config.toml
num_hidden_layers = 13
num_attention_heads = 2
rope_fraction = 0.5
bias = "none"
learning_rate = 0.00838
warmup_steps = 200
schedule = "cos"
doc_mask = true
train_tokens = 227000000
max_steps = 3464
Each number is 50 + 15 x the weight over its row's rms, rounded and kept within 0 to 99. Layers, rows and columns count from 0. The size before them is the row's rms in percent of the matrix's.

# k: layer 5 attention key, 128x128, rms 0.167, rows 36-62, columns 0-127
# q: layer 5 attention query, 128x128, rms 0.157, rows 37-63, columns 0-127
k36 085:67 18 74 53 22 23 38 59 24 68 33 50 25 57 57 36 76 55 52 59 48 56 84 40 58 58 60 79 64 61 47 18 71 22 47 42 61 46 60 78 43 40 36 64 38 54 55 40 18 52 59 68 26 33 48 37 52 44 64 67 51 28 41 60 66 55 58 30 17 62 38 57 55 52 65 24 63 15 60 59 48 65 34 32 61 71 53 44 41 39 43 20 37 46 58 56 42 55 69 45 58 42 45 43 51 60 46 54 44 60 40 20 70 70 38 51 55 30 55 54 62 55 35 40 44 36 52 41
q37 086:72 37 42 51 59 37 40 42 35 48 54 30 45 48 37 64 50 45 34 60 36 57 39 46 58 32 36 54 62 69 29 65 45 32 56 48 66 50 41 39 48 57 63 49 76 45 52 74 53 71 69 64 57 62 59 38 52 57 21 45 58 66 40 39 46 56 61 51 81 38 67 25 44 90 30 65 41 39 56 28 87 31 34 33 28 54 47 36 45 57 59 35 51 39 46 34 51 29 63 57 10 60 77 56 75 29 50 63 59 48 21 48 16 37 41 51 38 64 38 55 69 76 53 74 37 50 80 50
k37 084:35 48 50 42 32 61 73 67 62 40 43 60 59 32 66 54 52 54 48 44 47 46 38 66 42 44 71 39 69 50 59 70 66 58 63 28 33 32 62 33 72 57 34 45 57 69 74 42 44 20 57 34 28 57 51 40 42 52 27 60 44 58 62 57 37 42 41 67 45 79 71 60 23 70 42 68 61 32 39 61 42 99 68 39 67 54 43 29 43 34 43 29 29 37 42 74 53 53 33 56 63 48 71 31 47 25 51 30 33 33 59 78 50 43 30 22 64 57 57 42 57 56 50 11 47 41 50 28
q38 084:66 59 59 58 86 25 51 36 39 32 39 42 58 65 46 48 83 67 64 50 57 71 47 87 42 36 60 49 35 40 49 64 37 47 43 33 14 40 50 27 52 37 35 28 55 78 59 48 59 53 51 67 68 51 50 41 50 60 44 22 48 48 86 60 86 61 36 51 61 53 59 50 51 77 83 57 81 71 59 43 38 60 63 46 34 49 39 32 54 33 58 57 26 31 58 53 54 52 42 37 39 46 52 87 42 61 67 29 59 45 73 46 61 52 63 49 65 47 40 69 60 46 37 61 59 39 21 39
k38 087:49 39 51 41 56 78 65 42 49 45 34 44 65 48 56 22 32 68 30 58 36 81 39 47 54 95 71 32 22 63 46 44 44 58 38 64 39 44 42 41 33 57 37 28 47 57 37 68 62 59 27 64 38 45 75 67 63 49 68 57 48 47 46 49 51 47 49 46 40 60 35 67 46 39 56 11 53 94 38 51 55 60 61 63 71 42 41 51 48 66 56 14 49 41 80 31 54 44 62 48 52 50 67 30 78 40 46 60 55 40 15 42 73 32 62 33 58 52 41 71 53 42 51 43 71 27 53 64
q39 089:64 46 40 56 57 51 32 67 26 46 62 78 25 61 49 42 35 65 40 60 80 58 52 54 47 58 27 26 66 49 65 47 70 47 52 66 35 70 52 55 16 53 58 39 63 40 43 35 58 55 76 79 40 31 49 59 46 22 30 60 56 33 47 55 43 52 63 90 43 49 55 21 51 37 45 46 59 48 45 48 32 80 56 65 38 67 67 48 42 40 48 36 46 63 35 73 51 78 55 71 40 58 37 40 69 53 31 60 58 33 34 53 29 35 66 73 73 48 21 48 78 57 47 57 53 74 15 50
k39 081:23 19 59 71 26 69 60 52 26 45 40 41 30 40 56 60 33 50 39 72 49 15 52 66 49 54 39 81 66 65 29 52 52 53 52 55 52 46 28 53 45 44 27 44 32 69 41 39 23 83 75 44 59 53 70 38 49 21 64 24 41 74 44 41 26 53 36 54 44 31 72 53 53 66 51 65 47 49 71 69 72 59 73 57 36 46 32 52 46 38 53 64 55 48 66 42 44 41 69 63 62 39 55 41 50 83 57 22 46 61 50 57 47 66 71 19 32 30 51 38 42 65 77 45 43 56 51 45
q40 075:77 35 32 38 29 37 62 48 62 41 51 16 36 30 66 73 60 58 44 44 58 47 52 51 84 48 61 33 49 45 50 38 46 62 60 56 30 61 45 69 58 42 31 43 24 31 70 50 40 60 39 42 94 60 64 52 78 24 42 74 65 69 32 45 48 56 55 33 76 59 44 51 65 48 32 42 54 67 18 38 69 52 46 38 44 39 65 61 63 25 45 47 38 46 32 66 55 47 59 41 69 41 22 40 56 43 61 42 25 68 36 63 63 39 51 73 40 53 37 78 34 21 67 71 60 42 52 33
k40 070:38 39 65 65 36 55 47 75 66 52 38 61 52 71 59 79 43 50 43 64 32 71 69 46 47 55 50 29 32 36 58 43 49 41 52 60 28 28 25 15 57 70 85 38 71 68 59 55 50 58 70 27 48 25 10 56 54 42 65 65 45 41 46 50 39 44 47 44 57 47 47 54 49 49 54 37 64 58 66 31 15 42 49 16 59 51 24 58 53 44 45 46 30 59 65 30 55 46 49 51 40 65 42 71 42 40 46 53 23 59 35 50 62 43 42 64 35 30 25 76 83 65 61 72 43 69 66 28
q41 078:48 56 34 72 47 54 54 65 58 41 39 54 65 46 52 40 41 46 53 18 47 49 52 55 06 68 39 38 21 00 78 54 60 56 36 36 30 60 50 52 44 54 68 57 44 67 35 52 60 53 44 47 28 40 48 53 44 28 57 47 67 64 33 29 44 57 56 57 66 46 57 40 33 48 61 46 35 78 46 44 82 33 24 41 59 49 68 31 79 65 42 41 65 67 44 55 29 40 25 36 35 22 38 72 65 42 84 56 69 59 57 29 57 62 39 53 37 58 55 57 79 58 65 47 49 24 58 42
k41 074:44 53 53 58 42 85 38 26 34 45 78 43 39 57 42 35 48 40 40 46 55 48 37 57 47 77 45 31 67 35 51 48 30 42 61 51 64 57 39 64 34 57 65 47 51 60 51 73 58 56 39 74 72 74 32 32 95 25 43 55 48 54 35 63 50 41 61 55 51 64 45 45 33 42 45 42 54 66 53 45 45 32 49 54 70 56 62 46 39 44 44 45 57 69 39 75 63 47 36 23 65 28 56 72 62 32 40 54 63 57 34 26 36 32 40 29 69 69 44 40 57 72 54 00 49 81 78 37
q42 078:22 31 48 85 41 71 60 33 52 41 33 43 44 56 51 59 63 56 48 54 49 39 33 55 28 81 17 65 47 21 46 33 32 58 61 20 37 39 60 53 47 36 46 57 40 28 60 56 65 72 43 39 62 61 33 23 73 61 48 60 53 58 61 52 43 48 54 36 30 43 81 55 71 50 45 53 60 49 51 45 88 52 31 46 66 51 57 46 41 62 61 61 40 57 60 35 60 25 58 49 42 35 37 54 33 98 37 29 59 37 25 45 31 42 70 64 62 69 30 55 35 68 33 37 61 61 46 74
k42 078:46 49 42 27 56 55 32 44 73 76 34 69 68 43 48 37 75 32 58 40 50 23 41 76 49 46 65 64 32 49 50 72 72 35 30 42 53 59 22 39 50 60 41 53 52 56 69 80 71 41 60 59 32 51 61 50 54 34 66 40 43 69 80 71 18 72 59 71 65 35 59 50 28 35 58 53 23 50 44 51 41 52 49 48 42 60 66 41 56 45 63 72 56 58 33 50 42 50 88 36 16 65 42 36 61 45 51 27 49 39 32 32 75 37 48 36 49 65 41 62 52 83 26 47 63 70 55 53
q43 087:46 99 49 32 28 60 60 36 40 23 33 54 35 39 55 45 79 64 41 56 60 62 23 55 54 58 46 50 51 66 48 41 39 40 76 55 51 76 50 48 42 41 57 40 83 28 66 37 50 37 50 43 37 50 47 44 91 37 48 51 26 48 67 47 43 54 51 45 47 78 52 21 32 24 76 47 38 65 66 70 57 53 50 59 63 58 30 73 20 59 65 51 54 38 61 59 53 25 68 79 49 55 55 57 37 27 50 63 57 64 42 80 46 42 42 66 52 65 53 56 58 57 58 52 67 45 25 71
k43 085:48 48 53 66 71 34 79 51 40 53 44 56 48 68 46 66 31 52 39 41 39 34 43 62 58 54 48 56 52 45 57 48 57 57 57 65 43 85 58 63 19 33 34 45 34 53 40 45 51 48 65 45 49 20 47 27 31 31 76 36 42 42 23 68 32 66 47 45 66 23 29 41 55 31 48 47 08 19 46 70 27 60 65 53 31 50 56 62 64 20 75 73 36 54 39 44 51 41 46 51 27 36 63 37 22 63 44 73 27 48 53 48 38 46 35 36 63 67 43 47 58 09 64 57 44 38 52 33
q44 091:54 33 49 37 62 37 59 43 24 35 56 58 61 57 83 43 40 53 27 40 50 57 32 45 44 45 63 58 67 49 54 32 46 23 65 55 87 47 41 58 56 33 88 43 59 44 69 74 72 40 32 50 47 57 39 65 39 60 60 27 62 75 34 36 27 49 54 70 45 58 59 74 70 54 70 33 54 60 61 37 52 23 36 51 46 12 49 77 90 35 64 41 30 58 56 46 41 51 79 58 40 46 53 53 46 50 33 47 59 45 38 58 46 33 34 43 54 59 57 34 35 91 24 48 62 70 45 56
k44 086:55 44 45 32 48 37 35 34 68 31 40 45 27 55 28 82 58 33 40 41 68 34 63 62 57 39 58 55 43 39 49 60 42 63 44 59 47 57 56 21 66 45 46 22 58 87 42 64 68 30 30 23 53 54 68 11 64 57 65 72 50 31 44 61 46 52 61 65 42 42 54 65 45 46 42 57 62 27 38 40 34 51 69 58 71 23 41 51 88 47 41 50 88 47 37 54 64 78 62 77 39 38 50 68 58 48 37 20 51 55 50 50 52 62 47 45 76 68 47 45 48 30 22 57 68 67 45 43
q45 086:31 59 18 56 51 45 76 43 35 67 50 38 38 62 43 70 57 54 61 41 44 78 73 45 42 63 39 68 57 35 48 53 50 13 44 55 42 44 51 55 49 46 45 51 48 57 36 37 59 50 61 70 39 43 62 62 54 35 27 48 85 36 63 28 28 36 36 39 50 67 54 62 56 57 63 38 81 38 49 27 64 47 61 48 56 40 57 53 30 55 50 46 40 44 43 67 56 23 61 58 56 91 40 41 40 46 83 60 25 75 78 34 38 63 57 42 31 13 82 73 63 49 69 50 69 43 31 35
k45 082:47 48 36 50 53 85 38 69 54 61 44 40 55 41 54 39 52 80 46 62 59 77 44 41 59 49 40 37 49 69 55 26 43 48 57 77 23 64 57 49 17 64 63 74 25 33 55 64 45 33 60 44 71 30 71 50 65 52 70 31 36 42 57 10 51 55 42 48 52 73 36 67 38 39 21 74 27 33 49 41 45 42 70 35 58 53 60 65 67 25 46 56 58 52 56 36 77 48 26 61 62 51 51 43 51 41 65 77 19 54 46 54 52 35 66 71 45 81 49 51 34 32 63 60 45 73 36 54
q46 077:61 49 56 49 69 55 62 38 53 58 59 45 32 63 73 49 69 73 68 72 83 25 51 42 52 49 51 60 42 31 36 44 23 66 28 45 36 35 49 70 71 50 50 21 44 42 20 19 60 47 69 22 26 67 37 31 26 43 70 55 43 41 27 63 57 46 58 59 50 94 62 62 48 60 57 53 63 59 46 36 71 47 63 39 42 59 52 52 48 72 67 58 28 73 47 56 42 70 46 57 32 48 64 40 46 43 61 48 41 85 58 47 38 33 51 33 45 45 47 59 79 15 38 56 34 72 52 54
k46 075:85 58 29 29 13 53 44 37 58 32 56 27 60 58 71 53 44 40 23 47 61 65 44 46 40 77 34 59 49 70 62 35 77 62 37 47 56 61 19 44 64 53 41 43 35 42 74 48 27 52 61 53 60 27 53 51 65 40 44 42 54 58 41 63 71 28 50 50 46 35 30 67 67 38 43 42 48 36 66 44 59 20 60 43 45 61 68 41 25 39 67 43 54 72 24 48 43 27 27 36 51 39 80 68 37 28 50 67 58 49 40 24 66 72 40 34 52 59 65 29 26 70 60 63 55 54 69 53
q47 083:46 06 50 55 20 55 41 17 24 51 50 61 32 43 42 44 39 70 61 28 49 31 52 73 50 20 46 33 43 47 69 33 53 51 79 37 43 54 62 44 56 22 84 66 55 58 51 59 63 69 59 55 74 50 55 37 52 34 34 37 56 41 48 33 54 17 61 14 50 61 62 60 68 57 60 56 53 60 35 38 36 61 40 34 36 49 50 45 10 32 51 48 40 55 43 53 68 62 25 33 54 44 69 38 21 39 65 49 57 57 64 67 51 67 57 60 38 68 55 44 47 51 49 64 20 67 41 71
k47 089:37 24 67 57 60 51 80 60 46 28 35 56 46 57 31 59 38 46 20 46 24 54 26 45 17 53 30 70 70 42 42 31 22 37 60 56 33 56 28 23 68 49 56 59 65 28 64 47 58 44 41 79 44 58 41 59 28 45 51 41 47 12 64 48 30 40 37 53 40 43 51 57 71 42 55 23 32 56 42 41 54 05 53 32 63 59 42 45 54 49 59 50 41 50 31 50 45 41 57 72 32 72 54 63 49 74 04 65 50 51 55 59 56 48 37 61 40 49 55 21 42 59 41 39 37 50 62 45
q48 086:66 41 18 38 71 63 37 79 61 61 28 05 46 44 37 33 33 68 34 70 66 63 47 23 39 37 58 43 36 75 26 29 41 58 27 73 47 60 35 37 38 64 63 45 54 40 77 30 48 33 33 40 32 48 31 48 54 58 44 56 92 44 38 64 44 50 52 64 48 52 55 45 74 46 74 31 42 60 64 55 57 59 56 50 42 60 16 81 48 43 72 74 63 74 59 48 52 43 56 59 43 56 59 42 61 52 59 42 28 50 28 63 38 35 55 60 52 62 33 47 45 63 58 52 48 20 54 43
k48 085:61 64 45 50 26 63 49 39 78 30 30 64 31 65 78 41 51 48 56 44 59 47 54 61 27 62 66 59 23 47 57 99 80 63 74 41 45 43 56 59 69 41 64 54 27 70 62 56 47 38 69 55 54 50 45 52 45 64 55 22 41 57 41 56 61 50 66 42 80 43 62 44 60 62 55 62 10 67 43 50 52 36 70 41 46 49 50 34 13 62 53 54 47 48 54 40 48 54 64 54 61 69 40 43 42 71 64 38 60 58 37 50 51 42 24 65 57 29 55 81 63 13 55 35 63 72 47 26
q49 086:21 79 54 57 60 29 54 41 40 44 49 63 49 34 34 44 48 41 50 48 67 53 37 55 41 67 49 49 60 40 60 33 31 33 45 47 40 52 40 48 27 68 28 49 31 25 51 41 64 54 43 58 45 60 65 54 79 55 67 49 42 60 43 70 43 24 43 55 56 60 32 57 23 66 54 78 46 55 31 57 54 37 47 65 42 79 78 45 71 63 66 23 47 49 72 78 57 66 59 60 57 99 33 71 77 51 60 40 54 62 42 60 48 72 30 70 79 49 69 47 33 67 49 38 14 53 55 59
k49 081:55 56 32 81 49 47 45 36 35 49 59 59 37 35 56 61 71 60 81 19 47 52 50 54 54 34 52 42 37 69 60 67 39 40 45 33 43 37 28 66 29 61 62 56 11 46 51 59 57 43 65 35 70 51 62 41 49 71 42 45 26 47 66 46 28 42 39 47 38 56 32 60 48 59 63 35 82 63 47 58 29 76 52 67 34 01 33 51 56 15 41 58 43 63 43 32 76 22 50 63 36 10 45 45 65 52 57 58 51 43 53 62 64 32 48 42 45 64 42 43 18 64 37 39 50 46 67 54
q50 091:64 76 51 46 31 48 52 50 23 37 62 75 46 50 66 46 19 37 49 56 30 60 49 36 41 60 53 59 52 56 35 71 30 34 33 33 58 26 41 64 53 66 55 60 38 75 94 47 54 66 58 69 55 46 52 46 25 67 38 37 68 67 65 53 20 48 73 36 46 78 57 37 24 58 73 36 49 52 61 55 50 60 38 36 31 57 82 62 57 30 45 74 35 44 84 59 70 47 64 56 51 33 57 34 34 50 39 61 35 50 54 70 60 63 39 51 62 41 30 28 47 17 59 27 50 66 55 51
k50 094:78 38 43 54 84 72 47 33 70 34 36 61 41 43 64 67 34 30 28 39 63 58 53 31 39 15 64 46 37 89 58 56 43 67 44 50 66 33 41 39 73 53 45 11 58 21 62 69 76 47 38 32 69 57 52 62 41 25 52 53 66 41 51 54 55 65 44 45 40 73 48 53 69 42 34 81 57 52 49 33 58 45 71 29 41 48 38 51 69 34 46 49 46 47 42 65 57 41 71 56 47 57 39 31 45 21 42 55 46 63 31 71 53 52 51 45 40 77 35 57 09 40 49 48 61 52 57 26
q51 075:58 35 32 32 33 44 08 35 39 35 37 51 52 40 41 37 51 62 57 30 51 50 46 80 63 71 46 87 49 46 49 48 54 64 59 40 17 37 27 70 49 61 61 47 80 46 49 38 54 59 58 55 53 68 51 35 58 86 52 47 35 44 44 58 70 45 52 20 58 60 46 37 88 25 42 46 59 57 42 31 18 65 50 65 65 49 73 54 51 64 60 59 63 64 55 28 34 64 55 35 40 30 53 19 40 30 51 35 44 57 39 60 36 22 47 46 63 42 72 57 66 60 52 21 46 30 65 42
k51 078:72 62 51 61 54 46 34 74 79 38 78 56 55 27 50 73 48 74 47 44 47 59 54 31 52 63 59 21 48 50 80 70 69 79 33 55 50 29 31 49 29 45 59 55 71 54 40 72 42 66 58 47 54 68 53 39 53 33 38 28 48 49 49 67 66 49 34 62 38 42 99 32 77 41 47 61 78 43 41 67 49 53 74 32 40 49 62 67 31 59 55 71 64 43 43 62 49 71 54 32 36 32 45 42 56 74 35 68 52 32 48 45 64 52 43 77 66 48 40 47 40 68 43 40 58 50 72 34
q52 081:91 78 53 52 52 59 70 49 30 46 60 63 78 51 59 63 38 61 53 76 37 51 56 29 60 49 30 66 71 65 29 31 62 44 53 48 77 84 36 47 62 48 47 44 46 38 60 54 48 25 39 35 45 36 44 66 56 67 29 43 72 40 52 49 65 64 32 47 65 45 63 90 43 24 54 59 25 61 40 43 39 26 40 58 74 45 59 88 32 38 44 51 50 34 28 42 45 53 53 72 47 49 70 49 63 60 25 24 55 46 42 65 65 28 40 66 46 41 46 38 44 67 57 45 33 52 33 79
k52 082:56 77 48 41 60 31 42 70 48 38 39 34 39 75 42 63 52 63 56 57 60 55 56 37 78 29 58 75 44 51 50 73 37 74 25 40 64 43 71 25 46 69 29 43 63 50 55 43 64 29 52 88 60 67 42 31 44 43 88 55 53 57 38 52 23 42 51 48 33 75 57 40 52 51 49 67 49 46 31 42 32 63 38 42 42 55 60 56 37 36 37 60 81 29 23 51 22 61 58 57 65 46 25 40 83 68 67 41 70 45 38 57 46 44 55 54 35 37 74 38 57 23 46 69 34 31 53 39
q53 081:35 36 43 26 34 19 29 57 36 30 55 53 45 60 48 58 40 37 52 54 58 42 50 58 65 69 70 38 45 46 62 70 45 46 20 17 55 58 56 30 29 58 85 81 41 41 24 64 29 34 62 34 65 75 34 58 42 43 44 48 56 60 72 50 53 56 21 52 46 45 26 48 52 62 55 61 46 36 59 44 39 34 58 32 62 62 41 60 42 51 66 29 44 60 66 57 44 48 49 40 23 25 58 53 58 80 42 54 33 65 10 60 53 65 30 58 89 58 74 43 60 40 68 26 38 51 51 55
k53 084:51 51 50 34 75 41 66 79 54 49 43 59 53 40 76 43 77 47 68 73 45 80 56 81 61 36 54 61 40 48 46 49 45 69 71 48 60 08 66 67 51 40 57 51 50 57 27 38 44 84 27 63 52 79 14 43 53 47 32 46 65 33 42 53 27 63 38 41 53 38 71 60 39 57 19 72 42 40 56 22 39 60 84 62 63 54 48 42 67 27 45 77 60 63 51 50 57 27 45 32 37 44 65 51 61 62 45 54 27 51 40 39 71 54 18 49 51 51 56 53 50 38 53 61 39 36 38 56
q54 090:58 57 43 64 63 53 26 51 60 57 19 54 63 47 47 38 52 34 55 10 56 27 64 37 45 44 52 51 50 41 33 70 39 45 46 37 41 58 42 54 43 29 44 64 63 56 17 50 42 42 57 74 56 50 64 25 37 38 35 75 23 45 40 71 45 52 31 33 42 45 45 51 91 74 15 66 59 78 51 32 68 63 33 57 51 26 67 42 59 42 53 51 34 92 51 62 63 68 82 53 60 45 41 32 62 28 73 61 61 69 43 24 47 57 69 32 37 49 64 63 46 53 55 51 52 53 58 42
k54 085:36 16 20 59 41 49 42 55 39 51 49 53 45 43 54 59 99 53 42 56 58 72 46 27 50 60 35 31 65 48 51 72 33 36 46 40 62 50 50 65 42 57 56 47 72 39 55 50 63 41 36 41 40 00 24 56 60 24 51 37 52 52 48 48 55 22 54 75 30 48 58 62 53 54 73 63 66 45 52 43 39 61 76 47 55 30 30 56 21 50 74 63 43 41 51 50 48 52 59 70 62 56 57 28 43 60 52 39 68 55 49 46 39 77 63 55 52 55 44 44 41 93 46 16 54 36 46 40
q55 084:50 34 63 67 46 33 62 39 34 60 32 57 45 43 18 59 87 33 45 36 16 32 40 66 59 46 40 63 51 88 46 37 21 66 41 58 52 39 79 44 68 41 26 65 64 50 34 45 59 71 60 37 64 52 48 50 58 70 27 66 63 35 61 62 42 21 33 52 70 55 58 35 59 69 38 38 26 55 44 47 57 48 49 44 61 62 52 37 69 48 44 20 31 49 14 43 52 61 82 39 36 33 83 67 54 50 68 47 62 42 48 51 56 31 50 46 68 45 48 50 60 61 67 53 66 69 36 28
k55 092:36 29 42 32 36 65 41 50 75 77 57 50 64 56 54 02 58 39 68 22 47 40 56 53 36 72 41 50 92 29 33 42 57 13 14 38 42 29 37 34 45 62 67 64 67 64 52 28 53 32 44 25 73 30 49 51 59 48 55 55 53 68 46 48 42 47 51 50 38 70 47 57 44 40 65 34 49 71 40 25 63 43 51 36 30 35 48 53 61 64 50 55 45 47 44 48 43 37 69 17 50 33 70 28 37 51 38 63 48 40 67 55 38 52 39 24 48 64 76 32 63 36 57 42 41 27 50 49
q56 088:71 41 37 39 74 49 46 60 67 61 52 67 54 44 27 73 48 39 45 51 42 31 48 56 46 41 53 60 40 58 52 27 60 47 43 64 53 67 65 40 48 27 62 89 56 64 15 43 24 69 56 53 56 47 53 22 46 69 66 64 58 73 71 54 54 72 47 61 40 74 56 48 22 53 81 32 48 38 50 46 49 58 53 50 58 29 64 56 39 33 57 42 55 65 52 64 64 52 62 41 40 66 34 64 50 34 50 18 55 22 29 64 29 27 65 84 63 34 38 35 69 10 37 66 39 28 42 53
k56 091:28 46 36 58 34 44 76 40 62 39 41 44 61 55 67 44 59 82 68 47 32 55 45 35 68 58 60 57 66 47 33 42 57 54 42 30 52 31 66 13 50 44 56 63 61 53 64 42 57 18 26 38 53 45 48 48 55 57 48 29 58 71 25 30 51 56 43 71 64 47 33 77 81 79 46 69 51 38 49 48 74 52 58 41 21 67 62 34 90 62 55 77 72 45 66 38 43 60 50 42 61 31 45 53 67 83 30 56 49 57 57 43 78 49 36 54 26 42 62 54 42 42 43 30 37 50 59 24
q57 085:55 50 71 55 66 54 64 38 52 45 67 31 30 24 41 68 34 47 66 54 16 30 62 35 65 74 75 59 32 26 44 44 46 54 36 51 45 53 52 65 45 34 79 50 52 54 61 53 83 69 48 56 22 56 34 43 46 13 45 38 34 38 56 73 65 47 44 42 44 34 35 73 71 24 61 23 72 45 63 50 62 22 51 39 52 54 59 58 36 65 82 66 55 59 66 58 62 53 42 36 34 69 64 78 74 45 44 55 65 29 42 51 53 46 07 40 57 50 51 45 73 70 49 47 53 45 50 52
k57 088:49 48 39 43 23 45 69 44 56 24 30 41 52 63 59 49 15 36 56 36 54 48 50 84 67 83 68 36 13 32 48 61 61 63 56 43 67 64 61 55 48 39 60 63 74 40 31 61 41 46 51 50 82 62 57 60 62 42 47 71 54 40 66 58 52 68 25 78 55 34 56 32 37 55 64 74 11 55 33 38 62 49 54 50 72 63 45 37 50 63 18 60 60 56 50 61 54 44 49 73 62 68 28 54 41 57 60 63 50 17 49 46 48 50 46 60 51 63 52 56 34 68 53 54 80 20 34 31
q58 088:49 63 56 51 76 67 59 58 55 58 55 59 39 42 36 50 57 40 60 47 58 59 53 54 57 77 44 57 58 88 63 39 52 47 44 72 74 22 50 60 29 51 49 41 54 36 63 51 56 45 58 46 59 39 24 36 65 79 25 45 38 53 80 64 61 68 65 34 73 63 17 42 32 65 62 47 55 49 35 53 09 45 25 44 74 48 39 49 22 24 59 66 37 34 32 46 50 46 57 53 59 37 42 35 59 49 51 37 54 34 67 56 00 68 16 56 53 72 54 43 71 44 47 49 48 47 53 59
k58 085:67 46 46 57 34 36 42 37 57 37 53 92 56 54 56 76 41 56 71 71 35 51 55 48 55 38 62 65 60 45 44 73 34 50 88 29 64 46 62 38 44 50 39 51 48 63 44 57 62 98 54 49 40 56 76 76 70 58 64 55 24 47 66 39 35 62 40 53 53 55 53 46 67 75 63 44 51 48 41 57 37 63 51 32 49 61 52 64 37 58 63 73 29 36 41 63 38 60 49 59 30 49 66 33 35 45 47 86 68 33 72 51 71 49 38 13 60 51 30 39 24 23 61 43 47 41 20 37
q59 088:83 69 31 33 33 42 38 50 68 70 71 49 44 68 44 58 72 26 39 50 61 25 60 56 49 44 49 66 78 45 52 49 46 46 38 36 85 66 74 63 39 14 43 49 43 52 38 55 47 64 37 73 38 35 46 88 50 69 52 43 33 59 36 45 53 56 35 40 49 56 39 40 54 41 44 46 54 38 48 30 42 30 36 55 57 50 40 67 26 57 77 33 36 66 71 38 10 54 47 53 44 56 55 63 58 52 62 41 50 67 78 53 60 49 29 58 40 64 49 32 42 09 35 55 42 49 91 58
k59 085:56 88 48 32 44 43 60 41 70 47 44 28 62 74 62 23 59 87 55 64 48 48 48 38 47 22 49 39 37 75 52 46 68 57 79 43 41 43 49 41 53 38 45 49 66 29 23 50 80 05 49 54 54 44 43 54 48 23 58 46 46 41 36 31 30 48 42 50 47 61 72 54 34 56 71 59 72 42 61 30 47 61 70 50 43 60 62 48 48 53 38 59 42 43 24 44 62 29 41 71 38 38 84 53 50 39 19 62 58 50 87 30 39 73 53 59 42 21 39 31 55 46 53 45 49 40 67 46
q60 090:45 45 69 57 39 50 36 47 37 64 46 35 63 62 63 66 31 46 72 53 28 68 59 67 55 38 73 36 62 38 26 24 38 43 40 72 55 66 55 36 31 72 61 18 39 41 33 38 09 52 46 21 60 57 58 73 21 39 68 61 49 40 38 38 48 44 72 14 49 42 43 40 76 37 67 29 68 54 70 59 32 22 47 63 48 31 66 51 54 40 45 73 54 29 52 39 50 38 55 46 57 66 64 40 82 40 21 28 49 50 56 62 34 57 58 39 49 58 19 57 48 72 58 51 54 50 48 44
k60 091:54 67 79 57 64 56 50 63 43 44 60 48 49 76 30 78 58 25 53 52 45 40 63 60 55 36 22 68 29 40 48 61 70 77 45 51 51 50 55 66 81 72 52 95 50 41 32 40 34 23 56 31 63 45 64 46 65 41 58 39 47 48 48 35 54 58 40 50 37 35 31 55 53 28 49 69 60 58 63 66 54 39 37 55 79 67 67 46 49 35 67 45 37 36 67 56 38 49 69 17 69 86 40 47 22 64 54 46 75 36 31 41 45 61 30 75 40 37 46 38 46 29 47 24 45 35 59 53
q61 087:70 53 72 33 49 35 63 53 37 48 48 45 49 40 47 60 42 30 46 77 53 80 66 43 38 55 67 27 65 45 16 85 45 46 76 48 41 57 45 53 56 43 82 42 40 16 75 32 45 66 91 72 52 70 58 55 39 63 65 69 33 48 67 36 76 27 50 30 53 63 52 60 77 59 62 48 66 55 61 62 44 37 41 43 41 51 50 64 57 49 34 40 57 53 64 37 22 49 47 57 71 23 44 83 58 66 61 51 27 54 44 23 36 45 45 46 39 34 54 23 44 52 43 38 61 45 34 62
k61 087:51 59 71 43 76 60 51 38 90 62 30 58 69 34 68 56 59 58 21 34 53 54 69 60 27 30 51 93 24 50 56 47 51 48 23 48 41 29 63 51 44 39 41 52 49 67 53 66 45 39 59 40 41 31 40 54 59 57 58 72 21 55 29 37 59 41 45 44 33 34 40 44 44 48 44 60 50 61 37 64 57 58 49 74 78 47 55 68 38 54 48 73 53 59 53 78 35 26 41 63 62 32 51 31 42 46 39 34 68 03 43 72 60 40 58 61 66 38 59 61 65 63 42 36 44 46 14 37
q62 086:49 67 39 80 39 37 68 69 72 41 56 39 38 62 61 31 35 51 53 34 26 41 54 35 51 57 54 44 38 53 28 68 54 37 51 40 49 21 54 19 59 62 46 50 52 37 30 60 46 54 56 53 45 36 51 61 56 64 70 57 38 46 47 85 20 50 00 61 22 56 64 58 56 76 30 43 33 56 62 56 52 50 37 56 46 45 61 70 74 46 49 55 65 46 56 55 82 75 28 39 52 46 31 42 55 62 67 47 70 18 38 53 53 14 47 27 42 42 44 80 57 32 47 63 34 31 45 34
k62 088:37 58 28 56 66 43 38 52 54 49 47 29 50 31 49 64 70 39 88 52 63 51 51 59 58 58 39 31 64 46 44 47 62 52 63 43 42 41 34 40 37 50 23 56 49 45 47 63 43 57 20 34 39 12 59 47 46 70 32 47 86 43 52 38 54 52 99 42 54 58 17 58 32 43 41 47 19 56 56 44 56 48 49 25 42 58 41 57 37 70 29 73 53 48 57 61 48 56 48 48 43 42 56 24 39 44 72 38 38 64 74 48 56 57 54 33 45 72 45 81 49 56 47 70 44 30 58 50
q63 080:51 57 80 23 88 63 46 55 50 45 61 36 46 36 61 53 44 72 46 27 49 17 58 79 50 28 63 79 41 77 60 47 65 37 65 55 64 60 46 26 32 35 39 48 49 41 61 42 65 33 59 48 56 26 25 38 27 77 50 60 51 49 47 50 49 82 47 44 71 55 55 55 68 66 40 51 53 35 58 61 26 61 36 63 74 51 68 44 42 62 58 63 59 33 49 47 44 59 38 70 44 23 55 43 52 44 11 65 62 49 71 07 29 43 62 67 47 48 72 31 49 54 64 55 60 43 58 56